config = dict(
    intermediate_size=384,
    norm_eps=1e-05,
    beta1=0.95,
    weight_decay=0.033,
    lr_head=0.00693,
)
Each number is 500 + 40 x the weight over its row's rms, rounded and kept within 0 to 999. Layers, rows and columns count from 0. Numbers have three digits each. The size before them is the row's rms in percent of the matrix's.

# layer 2 attention value, 128x96, rms 0.131, rows 70-127, columns 0-95
072:463436534497545466515426433473502474475540494522488504473527529493387476492470654476546500542485529498553532487543549492452570455504530520461477496511495463500560560483500594480474451457480524425451475450474498545452547439486500466507494463461533463538475505520464505449529528484486475502
084:510480557479468489557458543464414496476479573461493410525488477548485485527390488488485505528496493528466481466536519473466484472481463472517454587533540493497549465510462526508511555472477432490584527498416453535469425486481496494498558560509598508487491513491537440460573477506498532564
084:514502514471544468525550547514526492526506512477493447532495502488450530466485533448532583461465519505492617466458468540542530541496438517504592537477390518518406440497513507496506489541552499448413520504528535520497414498564505528527559470528545420514541490489499475480483575476489510482
081:477543525525516490533566452484499457510533466511482422521488543472463522504458492502456536501493523462540526436477479522533582541474530538511525566474492477470418390526424516510429520507509470507463557546497528497484410493528507511463543515487630468456580538477518501557505483500496477578
101:514513402561464487486545520483497477436557457463500531476482484460499525489434563482559501483516505501536487485471438487492538514445486493436487524456501517476410519526397544463505548650518484485488524463499567480554488465468460499495449506493572479513568525479536497507580446497508478493
075:481513455505518582521543473435480499507473501539508508507480491530534462477489470559452514550426486521503503479492504526558498455513497542482514485516431550503548466498506488418448478402514576537553489407521450447377513526446475537557460425536561557540568479490511493523499473514494471494
079:528428570474470608459495528481472533599485429537491500552539435499536537555426508513505544499454495469474527502528447541394554556525541524498552474494448510507428492535479488463476542562497468513496479479523493561484435513494478461538534485495489513515519530516422475450476456546547507458
101:541605590491537537556505438509430460486492505458534441441471521496432548525517493489532530484478499526490528454502481434441527445469496514505474577491559498492432526540477473509505486548494481573502476494500560461497475425546535507518549541500456505462475478507529520515581457530528549610
078:524538458490444470462564570438468443434498515489530526522511562491471556497544424449492521493421505486510506494424510528418520556493503503489538450474520525515527435460462445495463501445502537495469504502504440451437382566551478498536520462514546433537494513492513545479500532526453544548
089:527548658436524509544502486489508455479454462479570513561521514496450508492573447422447380490509491490461507446444477455524517470456476533502529561506482487496525483497538510538481478537482473535546515452416545483486514491509481535504541516519602470486509514500469443469533500466530487520
067:446440552544488552476455490524527499523450488386562530516503479539497464454528453481438520432437504528540522544507518509466465518474454536427441606447540515510486513519547465472528538511524504509511459504493432522527571433495489513476529500536526532531460517476476535538509409517547439431
079:423515544484561460498491520541453527518467577499493457481440506557416548493467515483476480500543498492482475452523492477425535573489560507404463549569628475489485501471550520471534540460482457580492498446473465486517547560474539498521466527481553467506514480487564470493511566506474519504
082:511584502448545515516543469456565458482522545498474483494508538481534473506538450532482537498388529506544481496448531572514483570464498521563500461431458539483411487527446462475499463441561509553523523470545521467428469515513539509479521485551425450527481502458524510572457557554480549528
079:433455510481527473485517488506461549510532460547568456515542495482557538515507436524512572478514538571526494490500474492492489591561555542471459499475417525452417471463507431547504463580527458417436501465534481472491471506533498535446432539501523455493510517488515458426529517444564469488
084:447508408510541505464508457533487469500472502556521586440501523536468460462504522467494575560506503510498457480542559506444446501488588515517435510438495497484575571540510503532467452478466496543448468512490509406461504483540518491474475550485439561495402454500549513472575486503483499551
089:500473568487492522484500526489534496492469515526537423462468441462479532525463604458485500452476514398441569483524428472445532518460490521466526561566519518523487447458506561490477495492506526522449488504515533448514549535510556461612525478500528385472575477487483526486518535525468527474
083:462490483505515495511507588483522521525416618481470523521471489580493510477482539519478408491518498566445467534544466490540546493467462493511475487524519506476578529470554526522547510450550497453525545552455509419429514504473477501501543562463557423523421521487547521513482418501485538489
096:534463625502521464512487466461550459528463447496484549560492512450469511518523485483460435461466499462588479492477461524445522483475547506491545472553496512512458443469450461520436511558488497507514516477533490487472480558485417485516463540520665442519559523487456472479488508491482458485
078:593550473483485472517484543459398515470501505470591492515514499510569545543515407467511469495524532552552510506527585552506487501446432527445491425562550501502447458481516470474539491568455475497536556499474471528455536513498504531510508509541567432533455535491448452553496478509538454496
076:530535358460502493491461558462529459468511555477597498407524514456482482477515466518577505448467572546504559543506585545522513508507520502513423566479562489519458536498480493447480479487506529463430467537542491469521490513537518564508433447494435521521510484512477514462460499503492528477
102:550517623472491475481548501483567459497510486459536498529505472518479536445523494454519493510436501546470458397478478521554469552483448505525553453557399530512425427513436474534478473583444520490506549484541557435476518526552483500513516458491449491512573543512499492508493529474525510464
085:493515560503460525452457486496472539560490487477521472451582519574467463480498417532472537497413486503462507481532534540467440540533482521501466597509448497509561493503497547466464506393485520481460499498514476532524527527512475573461552439483526625527481469484465456489496411478500490535
106:506518526473539566527486452502425536501438439554541537526520493499464497520453395460525568530557500523527482479510427516499534532470551519455527507527493497479470508542530486471479432466472460521548485441444574547441467481505448509535537598538449499514429526485477402507518558514526464525
094:537486535495544492440464459487557492521494492470555502529513429611545483504533447536507515489510541498511514492409484479503550590506456523504477497526465429486464451462475485499475489510502516461463524554452534505459510556457501513520541538510574374458608493472499561496443547554477499483
066:493516492505503454491528544461505526422478457535526574541475527490562480562396452508563523484447562495419479533454436505523530452497501469542480520504443520493466529437525582462486463620511492547537480494492541505489517548504426558470523551528433563507523527485525503539488498535478503451
075:433484480486478499401491523514587536594549585560469497476537478463448500472530428534484506526526490498483559503538470570541495562526564555514483573491491495515559543522489500523536453505440481438444456499501576441507462502504532507429530536508491465467419493511516494460476502524499512435
073:483521573540521488528444484433463504472482429500480507460497425491433465529469487456461505467458546459492507450463462498498486444471517507545476544464513521529481412527464596526487538551504466482513478494514492492446443440541389488515543539540567447427559542491517495504597489469512491531
092:465393598487422491519464510509486520556461457493467525543501494579502425533524500513507521493485452524431565466522481562473427487535489554599503488506489550493495520540482501469522469458476442497486532545488460518429450507525486523515499524486560533566423502517429587501484497515508549480
090:522465503540489491531488554535416515528513601511497448425531510555489471511468596553509509471508496536517480483510510562504449496503439456518483478484493519531528539479520463481586525574571478487461436509505465548479501453536515465533512486476408616497452469532548552497493515529488420542
077:521552558497532481471534481572527478530478549505536495438489535489510547436521534510514505561563445479434435506533486436523425509472486450571471555491503483508577478512506500529523493406522537507447472490492557438584509525525526453542453556462415564468550460508545514502554476479475503534
074:504499533512561499531487503527445492534526479445484453468504482483518520473536440525510528590495515497448461464526529425509486471524491517564557497474451494508476466520404498552556532487480455466494512556512588475525595516438497526503443535483505540504549472546466489394459558453538600538
080:500544523428506594462533508432545488551479485569485545544515429444501475529506490395467545499437471464461562502485480513472498545531496524469504478451435500511407464513554477464511463565462545460497477542539459504494451514526433466552504505533566482520481562488524479512494494563513451428
086:447517539526525522546549515450477470417473452480460525396464482450520529535520454401487479514538513557493445403515517506467486536462512512525459533422494519532421546478445492486513518585530487537424446518514521433533501476553475544551499534498556454489479476516535508530531504494485495567
090:401460496543479497482518595511583499550551482548541494455441500509462548508593524480501505506562500511513486477452540523473460509527478524450488508509415523503455530489492483458541439603506539519408461523577486421487465527475517479477480469494532557550435499524479509483440466507509461504
090:449621441431538545470550480512487460446507482457507431491492537466482502480540530441463582538489540532541475534489529453463521496524531481505528457493542463485488524512516502512451453537559494563493458453568560493491449516450577441550484474536456420581481508483509496455567506542491497474
083:487498538553534439499437538531482557530479501538552538520541470525515510530495421529497396488582523496514515487513538444531487506513489543519481470516470465521470503449578502497480511501554498465484519481449497527490505528528495421478536466480612491417533535496437489420477591537511505392
097:521479566418509464521520559478576469544490611463537408532492589533451498471559515494567471473513499545494533557489491577507463503490447489549548548548445489485504476480470499516518479483460487498490463533456402471447532496512515536456528519473435513466523483512459536566417490489504498486
099:508486516536437473428499556489501516568501449545444447486519508474444479509509593472518575562474501438405526554562430569551473458546475477494570500563468532520470485544527533462541490500483555498521517528540526511500481491533451424502432497477471563511439514537481485454461475499514481449
080:510509454456538530491487501503450485449414519389472568540560523531519456469485455536483493499472504553492508475500489535503503472521510503568509487493517465488504587565503545489520463442465521533540468539470471603485399485501485410514537537495398510559468471497521520481490501587475492557
098:388514657518490463497528532486523487505476517457490455512493488512484479482456514441531549467465510453492491425481501451478457525475424485535550523519447507491446474480557500501514522619533504481410484561546525493471509520531473428542538468469533511528498525478489494520515535547454492430
080:466429479511547470534465505513498529467443462508519526548506479531560481539449471603564519449539506502492570490529409561506530467485450522469543454488491550470478449526521578534562546549551444530533464524460531508485471529483420537507493578499589451469574498473468503495471525523480529511
096:459448453505539499462468478539483523456494570518474530527542527548539507456407479566534464528521484503470533523541515438523474464520480474479410473462558464497534544514598564489528463492493496467549556432501500442504543443509465498517535555502394488493423471492550504523531579493500532448
093:492468382558499531464507526477517471480465510513421521507520489428525503501576567514449428482507518473526486535505518539567550473482466536471544474500587541500486457463526535493499550495551542466502487454534529488501445531486562481464408470520408441483562502483443569447467514502494470457
087:512549481504451455447510551541604507488524534512570458455520511514492496477550450557483423510538477518485503519532461495555397472523517491563445505500448452479546554521483524575489509523462473457476490535530569460481514460570536495437540506481398559473476472495486573460523517513515552532
081:479584492528475520536524558415457457498489459467507473414442450510521503555440477402470558511503469511478424484457523447497477506457467498496470550466520470521514528557476515485466454612478486537452564460512538492491468467445542494517507532541488506541447491505514484498585444585524522479
093:550557457509494510504492512482432476407530513490473540471534511463517506530462412508500424465511537549533479515451612439486496504472517524471411530493548472542422493478512484453516506588474486535520474447447522516521474507427502503498484437533588562439510521510541466513531509545527511429
077:495452535493483492431469473482538532574490469539483490521489471506522497461530512543404543478508480451513507489494409543530511503475451436464464422616511472506506424440592523472460515418517456432486509464536541533511533534509586474530533483514490492452550490475449515548518556532516481488
096:493625533447510529568527515507454501487491473499567461469467479474529544488513393456528560506450483508446493427479466467497476486481492497438484516493463548500496459532501486533505468563444489506497481457429564448463466538523424520515527545531541433479533510493532409496569535503489510582
101:466434473495446538546463517471561506553471487524532481513524524469493461514563514480517494525461475503501556526506546528474494524560461551520531507513410549499516493449529490541465495470469479393456524536485401525457519528531513450441549480518632415490521486505414501497456474433516535510
107:494489463570458458490515583488525519538544512474524517447480489481553577497536573509406478497486486491453521510511579468531492476481509450549450429471522498514537518485529531498507550509510509494440549515528483488500522457495617484491487381469435468592500523492465588502515435485482499464
076:501494444485522548482479466443519476506462585436520599564564558460517517485544479473465417485446488501543494497490501514526483515502441489471492484567503527508551465483548506441510524420478483521527538442535443470497479584556519573539485490509491537458539475488535390460470482481473432542
099:477552342531501510476530544508465525492528489503490501457469527520501531490539483451471505518488479530516488461468541390525498396487453449482455466444567488501526554529549509483542500561509509525482536486451511453540523454440563505457459494478539568546455495508498460551545456562503554484
070:474518535484518464494513505550470506461542443499504448511500524510486500516471598485514493472479469508503529485500431527510496448536397534473476489423495569492461519484443480503585514629495476475456511490405512542494371491460448472475523582501476533488502516519457494503559532551517460486
088:463432439571527481566438524486498507534477537472474519495564485501458435499514472529457496504582487496485521491514464537586566441499522497514518507505449528498618534467522614559531503516506442441519500467526470519462521472528505522492515454494553479571517480504499496513514613439466465481
080:486513436504436420577474455470433488425535479480519543527478587486411480557520477453522526512532514517554528468418554447499511467546586510503480504437477531525453529486515449513474505492523497512549523450508484519451443457493466508522518449516574508506477531520507542441570566436474524509
085:549512517548443526489556549512443504455496393517534564469516480425556562520520390454486487473441490457510442502515492441446535477517523502442454528480584458529443538499488469549504542529495543560509455474466482505531471486552419467499472518485473526435519516514579514516467517531501484542
089:567587580500475464492483488505436437535536457452500474508505553522485497548499625452520524454466467444526555520476565462466473434493439510470587488541541464490499447493513456495485490511464511502460492486521483539563450517431496394518474506490464558500494502506454468538516466532505433500
083:560567511478564453503557494444471486595476488530478496477450476450469497515456525477466586506487475467491601461521490537521523516512539526506524424556441471488469404544455512517492457496434475525440533603511560501566493511430504524497467508495530494525524542480455444507440470479500464504
# layer 2 attention output (transposed), 128x96, rms 0.133, rows 70-127, columns 0-95
060:544538494450527568471475498500546494538493511498436454495549453430570508519470463516516507515504433531478527497449421512471548540546584479546538508435523507512492482499458444439470543461506520542538511496539517484574396491533458498568472454439480527473439527430426549537544490549513499497
067:479580407460579484433464493508514415543466516504539578545533493433535487458455468425463485490448564502450545495509487490506555505519555484474538524458507535490440517449548513499512502516544581521446517507504509511491498484521515413528476462542521474524471534542480572429479577497479491451
073:447487554539487508404469475480497478492449407568525586459536506544526500601495492561481482490512468490492490461565576501453424473535507500499473467504517465472543491533477455491509478422464498519530531518489486522498531513486496523476469476464506566510502504453570508474459454516572638516
067:519515489495536510539473547476469463461512477500485548518564436537560534502489471473517516535504510501513493482502567472424352530536479432510489550514546490493551542475487436452546432479478515486574447485458515525453566513499523518514384460462545518531443464487547516507474558506486533435
101:531499508434533501434557547452503440524524509519467527543536456514520504494502498524534550492525552490525543484479537528469420482481584492536457540529518464486532562494521507452516412464502473485542462501443515543517439507576537540477494515480555441508494382382547494444449549490495504463
061:500475474515459455544512541546491534490520508479464507420528487487488509481535533487559415445517501478537538614523449551491490522515523536556538601531571480503438515528505511449454557552449477476484468569494489515521486477482523445487493494433467510518406487397471521471541512540508473571
069:423510501516518479460522452447512496523510510538468551441536498484461458551497492466545521616545547510544482548498468497504553460551457476498533487525511499505482452513482511480473495427529481515548459504517538476562518489518556539482439461483511510539466517354575510450577409464468543520
100:491510434523506486576478525466515484485518530517420461539550504480566488486501539475464482476503470526509522516505557531494412552520478482563477517504514552484586607452505544454480497481495442459480499480508513491481456519489492508451458553491593438534498472607555495540406540500470482422
068:507471500534480505551464461587497453575397457527527531487501449596506482513488580547551474504470497491534456442570494489510423478527464502468470517483537525560482498485510557566500495501541476489492443477515527494533616477534498428425442485521470570508508464464462488442499501504532490523
075:474547496494459467588426536517475506487528421580515447510447488432484471499478483516507535466490509489478484556510537595518453572535496500457547497515548491615517504539470548491486508546533517448433509469519476539433444488491491472507482493505512454453466493586487571511426536563483538479
059:524494477488565445497496528467445548420536502558468461506426533434535496495492539502512480520470439543468446533470577486520496460436543492545480481547542495614512509503494590536497509528513496526471528513466503489482409474547493544492511501547505447517490477535505414515506597460419553497
057:551524501476514557457534456432531481452454544433497518488529481463525457513516444441504541558455483506543509484505508483572494542533422538516482477488474497449526416470561502544488538560582542480529527509546517604475430494504417460510504502565480471480531542577442505537451483497507524458
081:536470502523455491607451493546440516430475485524495505531514522530512537525526568523460478414522455536530424522527520481460448451499465564519466557526582500579556536454524502484449497536444486502479478538442464516502556516487445500449478535439571506560510456573536487507481497455513485448
068:491467598546490485454534484470508482477472486556499534532466530515451463477515464444516514480496519456542469477508488515504465482409438477544526453524541442598553499601504537460461448447500491513561523546470460496449516494493474492566513476551490584455556487487570566574516483510455481452
087:541517497479497542534567516447498479443551578469446385541567543463505481476509571529518439433467464538517482558511419518523528497433485508499521507535553531500504510494491528414452545519552501471549487499575491471558506467477430499498476542510511484482522501551475442546473482498519398487
081:477465526471474585453500476497498484553427437472483556482554497554475479480521509514487457536500415562551535516548531556493515527589537461532476468435421481487508530522493465500494466460513509508544518456568531533510437495525494548456477495485455486576457530431505529450465429527587561529
084:518510468506517409479582491579448515489467518553518438516492494513516492457489478467410543421429569472426473514462492492504548513532511478487496517507560487511459484509531459521538560574471537504459503442493495545480479470538451426529523478581460523501533590554493467493455574467547483497
083:488563457511453571561503530514445487504482485491485519384467467485526458539444509511578551543481528475551503538524529501477512547510526518446486534520528469553572477511528483522460467456552501513481451455496523581511527466484557463501469469540429497462438512385467529510575434533486507456
059:483503510516511506490500526516470564469463517511495524541410509471413449516455448442511465479419489509530487468525482480466515481518557466453470543500496502569522521460531583579513539492529553502419494552472475528498479508523532446480572518528507535490615428486589525510488571481440502446
067:514443568503539493513507456520492505479482509498495496590493558509513533483499607529468469476510369521547505467549501483444392440422522479551445480490502538506538524450541490483483496479502501518524503512518514489548515552576500466437538545521501501552511411429513476507453572504465513534
092:483539540493465554566484508408527477483484451510517535453483540561490425560468465496542528480533460431560493556569594508406474441510516531450409527506518511456530509498561507486546478427516552480510451499440500504466533474469562490524517558510519516506486430542527459488529452490498526480
070:489443511521460600534450489483506481486512514498514541475513547401527457556484542426554437567527454547511520534505487448481561416437491471525509433481520547484382469505472497533504552520538518553487485543529465424501501525458494465516479471536474518523474540477486483479528556559455525557
113:456541483582507470510530548487507526417509508521475422492535520443472485546510459490495496527434533482515496550433495536516548518533441542462556505497568497559504442582477494496407565533531533440478513570518402517460499500463430492479484412475564514483492517528498566494489452521517504477
108:491465563460434479468430515575462500505493386547531547475515522522534554488579421494506535533506523468466495427476570496474502468540505518527507480455505457554481532556502472523537454505505506480512514455440502539425538445568524530493497404495522517516487493443492549458535552479461548567
051:516473460552509503441553502588497500558527453544488459555489445528470561496544484527411502481476537519513480509509523480425517506501445489400527453485527470516489442575501499523514496438519539388444481501463471515525537478471468445521555518556517467479496497485501527437474482621515465471
067:519483532472486484506522483505432472443472436487575508528523617493469461457524517564470515583488501502473462503426484485512536434478492497523529511486535542455455495550517423441478519536491561539518500497532475515507547523509469432518532457470465518581586478512533463500450530385448508548
063:491532394485562529516544506517485407514548489533532480538513450468526500517477488493481494508473505510490569518512514496466538552509524464515579492481509436594521613499503480472471462425506516506493492489399482555492463522466517493482458498528570466532427458505448496417494559588502476476
081:480527492525459477480496463528552447508526484547509573445467503408481520503493486478528504523518517504476459541499509509466595448541497461416561484537471458519502486476488524562456510512477532506511504464557560454565529495482513421457467473542412557499519534512516445485639478449463462557
080:479515492505548454492490517457557588558492501519499514518482518458479510498480545495462507519487464540476491459453500378499474445442526522553466480523489521418494466447506553604522516464402471523534565480477565485531465490522552482453507505489503492480549502640483445499503508460504556511
065:479501527476503513537439525455576522545530536445548411514557513536466464466516510442454502487540494491478556514497530512549502497472471581478462439474466486401483556475526484483520481555504486450569547471548477487428496439523516588520502509458497497461474529591493509457435509586534489549
057:502462434470474515448455398487540469562551533501509527522518543544484494512457430430538527459536497463513510474541457519519531508494488471461535485474465507465552558497579457427475415476473475532544475516444429567499569516494489574526538490500510485409466515605539518528492514496518490511
064:502471499556544475544471524475509525489472451516538486458519530494502480493450536589511470500500515467501418553510489548491484469533496444474512481529562481533546491502476554502488598403513512526522512490444521516493469457493538509431506490481502505597543463333517476431550480455442515513
085:576495477495513519561479503491502448489539571419460516544502505503481484506479569543482489413462449481537519540537533495483429552497512469509465480572527506496602522483560558537511459462487472511528472480532490535510483550444449518437463598503525461481562434531519426492507530465482486414
095:512512545501466498469572490483470507503505465506561545526506533511457427485541535568595484503521454492519490489520504526474465451507494454535469516576558470383550482514502573511509489515425466472535483429473545469516465519568542519454483511493453478475529421484598416497517494455436531489
098:568498520495511540494478496472469452513511534545453479518528486508530460506519558523551460455530476535493538535510452566510471491502501561549490539510521509489526535471505543387463532484472477491505484521491506487516469446541471553454469577420602474494475429382573497539414418501516513479
084:420471576422476452405462443534509502541492448547544492494508465531486538505528458526508559496463511451470527462489516490469500534513489452516553444444467464575474501556468524562529502493517531499516551458502455546463501425493507516541513421516480560463506518481517604499551521504456553583
092:487519527563463490548483504494462572506462439524537548443413512512534497488479487503434522508515444480486412464499560440464490451503480493456445463497527541420520417474555493554513525536459545452478556477506576470495511561515561475514515474525464542510508499641512459529493518521480496512
103:454493504544537547453601498453515516539490549487536486538526486501447437541423527544542454527519506558533483552505473523484574451521501463423530532531519498424512461484470461445440554445467521522512523536490507438554458490520552492502472515470469472495475530432540426525471393514563478519
077:523499524526493434495437482523506491469567538556500433524470552463538544568501544514445484522452560519423459552501510485525553489515505532450496547499503536597495401475493454456468575539559535475460513494518523436509574453520490499456506496439529442497516571512435455499486532450448514485
090:515506519505504560445477497478523464566454441557549528445544518536542487562518491553519508485523449542510551516488574511403459447528519515493435458494481479456533485445499581544508495432451521491521508445440490492498468447492539569475485527502524485474471461471580494458533436468529617514
084:457465527507479476394551509563510482521496476539526511478492492514471566517481450424432518538455581498455508463484554454502527518525484481460537476486496439579490470535480431549422442488528536443477542507494497559484548502509457534490565414529461522464448579494515543475555517517533554531
099:513490475447512471470543513569538483466469512517559423500507482473498542501535423504412532448468520498474452532436471518541558519472535544538531483390501514554460509507464489470503546519537547494450489556496427537512493478448435501523581481511488519512533585609474521473455525535517452527
073:534470551485531474540556451547404519517509519483441437534436424541439555497457551549485492501480454480458527525520519479543453526464541549473497593462474480529533499534481445504462461482439478565502546514527487483516556492534470543536528546455482455500468519422518462539435473493592535529
077:478429576434456487518495514503481399529522474497553511552459544540483475456561501510501533504533500496461502522483532515458546417410457473531499515479483555470472544513543509471552463527479549452466498482536491444507521474485536537492519556526504552526563486625537473513415540469441445515
095:531494424457538503484513517505475467505527506536455509582548501459494480466549533528536482426514506491517538543495444594463461505509534479528474538494515524463506605450542567435535493473467477497528468486494525502529460505556516491459447582483594446515529405471566490424457529443499503464
099:549507454428560508499446483467501538535543499480462491549499449471537528478494567535503523455490455462517486487547482493486362535489571489539524478472486529548550575473544572532551494450543480508482499532479485544482480500501510487476525544502533438524529370458504560473491545460415491483
075:486466503528475509458457507536494578485444450477498501410486513545469521542549430457501490557511517502465512474486548461522569526512439549460546503406431464500467516566448428603561473511483570522526526514515444504454520435449495511561481465489470545498514559507476540486520470532547526532
081:502481453549493489539464544498534444475434452450515504553509551485452430539480496428504451436490548467529568517565514574474471523502441508514485481514543497511509530501539538456478499467588488466459517523482488562456545543496494482446529513497576499447521403546517565430443544554515543457
097:501530553535464494475497475544432497499466445521489593450420531504486480493452489526521413460503497510490506497562461510481543462481542416471558485532523467516498446562454511505495525503455504571478524461566502443518524546517562501554430472505407615479485542450480490531544508529477460533
104:522495523393497486487459457491519482535540535489482500531449450554457490447544521443518500504555462488500506462510463532470491510483499446532467519494431488470484542449501515547629426495459483579529446450507577488580484485537503503507512615555469523508553442532527434485495539486491515521
081:499537559548489487567455527535481553410487514492537464447476485480484460503473525505479492510437500512512512502575527438571522514412505513444438517461498513537469430505489448576492541537524516521454456545519469506500559522437457435500549517557402464471468583576459502535510529525494515504
103:544482493455505457471506504502483523526512522517477466548528481488520523459523509504536504402526550478489506483510450560481395554485502467537478531493486516431482591450480588480566517522498450514509507505445516515527452507536488487505515565522553441440571386515571471481420584471503470486
061:478502456465529428460494560483537531555479452510531528568475444472507504501467437458475567485532585516434485460496532463476456507492546481461529508500493474445523542432499535478484451447474461536552584496435562500533488483584525468499527541444523466426526436552565529470526537510506561466
085:525549496451495460457505513573510464443538503541539521477398528442515560470472496485429491503443522499466538492446430490523547553462541487492588501458471459508448446555499416513525484540467530528478504516511463544550519509468486458540535492523447523463500552600426483479480507535576515547
081:524583521475554518515442498503566430519519488525493541488493407506555483491493504575576457464510437474535527478532473512504410544524486496541574523520503489572528558471453567506460473456485408481476460489519457512548481522429461466445497522521516542509454434516444557519537463542508472494
071:442435455524531448529470483540516451556504549449490433570503471560441492525474528523515494555460528501552478459492600514517469525480411474526477456507490543541516455513482587539521460437606471469516517517472533463503543510511566547480491452537489447486542509467458463431499528533465507456
090:464513461496548580484447519462509552567496463495481494460519452467512458524500516525561466545550489540498533452523498518494479471534534523510442497487449506432513544413448555499495525445486457522524532473486601438495465476548618574473468519445502468463477439435545532502538449529504552514
074:471491470520491603496481513415496527464550529451479507480561488544504471547485513437517465554506529449508460496538466519420518474522445388441453495529488516402549546455528400494528504449507558515574486482492564591481514492476494452522504506485491515534510497454543522521539455496486522476
# layer 2 MLP up, 384x96, rms 0.238, rows 0-14, columns 0-95
089:498491464533484507544527516519459500517538471487470433514543573550429445503487515580595556454511526530512512569497585555580492493435455467487505521491513495445525547535508564418544460521500457489450466459531535431418542544467526530493475528493463546459446539515489525482495544488442499494
107:401446465473466440515540564446503502495490557429436528471509539549523479514500519483512532409475513489430528494490506577555471444554489541467438526444490528520537518535475477520458547556519516529559464481515448543501437506511514467426457481521433490530580508557473474464443510511479526547
086:514524502490512460537450532615495548470460548487515520516481448482517471505518443529435500474504422546527560522553495507506420564545515443558529464490495502482508523532549504542457527434450503518449530556500501570530422481530513518486517546496509499478423586507430466531488519501420429541
096:528449540503496469461597532509522523531497563481494507508512438542494479503486523472521456502504530570453561617474524480423536530523458509571482417475499494428521551515511473467496484511532511546467542542511528456491517439452504490506466475524492479395551514502404584474477468473450471465
118:525470531501517523501437493503461558488468498463447507452479505555524555511466506562533506468425443547476510521550487460512493556497541476537541480457488412468488532502396522477566508555545520509450472478486482484541530514491624480455471461508439531539418538509525493448530419487471534570
097:519514443552446498478521544523492519483389566537426468504541526499455515440469429494488519447445525469471481562465532495577531474541505487523517499526438444458547510467601443473449539471491519520474544477496572458506488451517480525507489513498555522517415531537592541479495508530467542467
099:476513510514461466430534541491572514531512620427406460481532488524579536476564515483513526532517498477513511540505517542448453482492478497465517493535513518441549534507574541483538466438584503505517512450501465508478539498489473467526494543506605501457530466520513470493394510494455435454
096:480512499551549524492477504445485501400509478482552570439500471520578471488501423527589442512512450528532605522522518579506488456481480496473490522516492523457467492501529556483517501482555447559501537513523475486422569451574459482536531416543487483442491558508459511472469526485461517531
114:549453521493546378470573460517475474474521535461535456522519530479537480470480443587467560491478468449455520535520481584547492479520476485512558437458478455496471495569498494456499563537503539494454502495524483524449517526536531454505438472506514526490491565536464569483388528475461471554
093:522392501478476553462498515461457550468557472598502512498475481538524465546487479550441465479515504547414583575523481539523542529524422502420514556528512455456499495518464484447486553540452528489515544470548467547497477541440526479460466486548499491459467506525430479554494529523496432512
094:531505452455492543471521511547540484474501505438459545434537492489457569532492529587537490511427529494411444601509580536527479533425488516535492465555445546442553597537526520485509529438451458512540488464547560466479502499467471495488502537510491509490552473525496468506507553447490462470
099:512547509539517418446530560531481516454445602453491584487478512455505507495535479453552516427493499538584479483485479457460485486463587479533408484440470503489517518473490506552480535498536519504439467476551441532524514451482536481517495409548500501516523575527520481439484477459478441543
106:550460454561468512437413517493531554492454513543495483502575440564498452451546493485547515500431457498507494514467526557559517545525502487588509508543454541450441477480472536460494555475511563560497529553528550522545556515488454527533490493503493435463459505518493447469405519435458480530
079:482534461576536448481546457532476517522513548531521490475516494502552491548475496495513510559449540506510463521531415527523479558501486528429464470509461536508473527510485550507448500476462475531490551466538455444600435568495582502485525407534567558488472500517466468498492540392467443445
103:465501432513482511425510508512452475468483521545462428437503566499512502486462521516514484487430510521532608554503544518528465439544538501478465582523604514485579535508458492510518450578474482513535550414531496447454518474489504441465479567494431475495459496520547518467524540454504530497
# layer 2 MLP down (transposed), 384x96, rms 0.193, rows 0-13, columns 0-95
098:524513487538533478459521459481477499462566515468479505481560489546586523484524546512492440498451509451485448496546519517565514476525501512493473529510465497418554536556451548514517555458469450503520504534505470396632496490513487517451502494591480448442497557561425491425496497494529512460
102:549507526483495480518467557552518533527490459439507531502480500510555530534467561423550506530495492521489506462417468494596466535441504512469500498431534459553550504456456433451507534533536579472498441466488578490535448500475549484509493447375502523470495427574513501521531470494522501534
077:526512545511483608471560465577530478485549507542467536517489579467508500512503516463401455485523518436539415565409474553490536504512547438492504552477486499434441555496404488493539496497516476494505441539521530530422491486457473469493514496499481469539552542510537509463547469472540511485
088:559515471520492472572625459495540433616467545474481532481471493512506514536530563494464489548510495474517493493452447496515563508564518547499486495508535484482484571526445446502471386520527439508462481461458488481447479540563462532492493475492525465491489434482518493431576525455525526511
119:540476543494518480504486505534478459458519522478439466550418478605530533498529438567460553523463447557497564564491477485519513493478540471495474483509513408483512536431429480489571485521513478467505453463463602530531532484522575529447502529511444573468421487476528490493479560518518499496
116:532509502497437487451531500499480491483499481487518494425524496565493505446534556529450502468414554461534556519511528572517409547464484534472468456522563470428476532502459473387554533436482507539521502508457470468560494557459515545491466456522456539488536584559504564501505454558525511493
090:523421543497457519509555489436533414465521476532540503551502485474483507515529497554476497439472505432468490431465489506482512496572461485633466487477556462496492565532482580467555538522456536516513455513494496583492442490527507491443396557554462494503522484527488514501520452535516516457
090:483499520488519482501490515529439552456571461498496474448517572426497454447479560454538501439528564509529513526454488443499533483459436494476540476514475482487490621534518532576494502563483523471581435486499479504537539487528523455485562519534482423563496501540500490467487523458437585447
113:533426547493504474530483480497454540475509432446541541567444488422482513527513460586470459503552517558452503515529417547565469565483430463449509507503425457466516466501498470594525497482535505493547499562484521496494440492542558462540485598531513482493505462530500486502459563478462482511
086:450576500450502517463536487505530570506521531479457529565547519454523558624475469532530599562480466457470489521468432474506494466503418536487495468482559483515492457471474478523482539482479546542553434498442453547521532478448522530467443468456505514548539521418465463491550503476491508542
094:540517531541499549476506518478556570462476446556516549616483456476517535543539532529474505478561519459572486414511502457525473545441484526440479435453521452487479464482398556545457472480489548430475470538484420486465528513522448485493495448547517514491538515497528537463562492507491490545
088:570477441510492520413482426503468530506503445459476441484466488530360538493473500497440522586487510489529545495470473498447513545486456521513502523481525524463454522470500513502573542558456536518523545599481493579512494479520498545409527524517531508423537517498463466515533485472566499511
100:417440442491524458539456455532503462516546438529537464515456491506549484566538551514502486546611494497460513439492547458529560475522535475511554557544495475450501524438572564477493487489495495551499448475551490512438558510536493497538488512458486451502485466542514431552476492502559405468
085:472477540426493524520460517501524463447484451481504487484495518504471470537507483512489477456468489532488511510492598501502492500515503500558496518506557492676441482492539516477486500496489547554476481561425447522474515432475488532490546474491462499520504484348559505491520520515590558521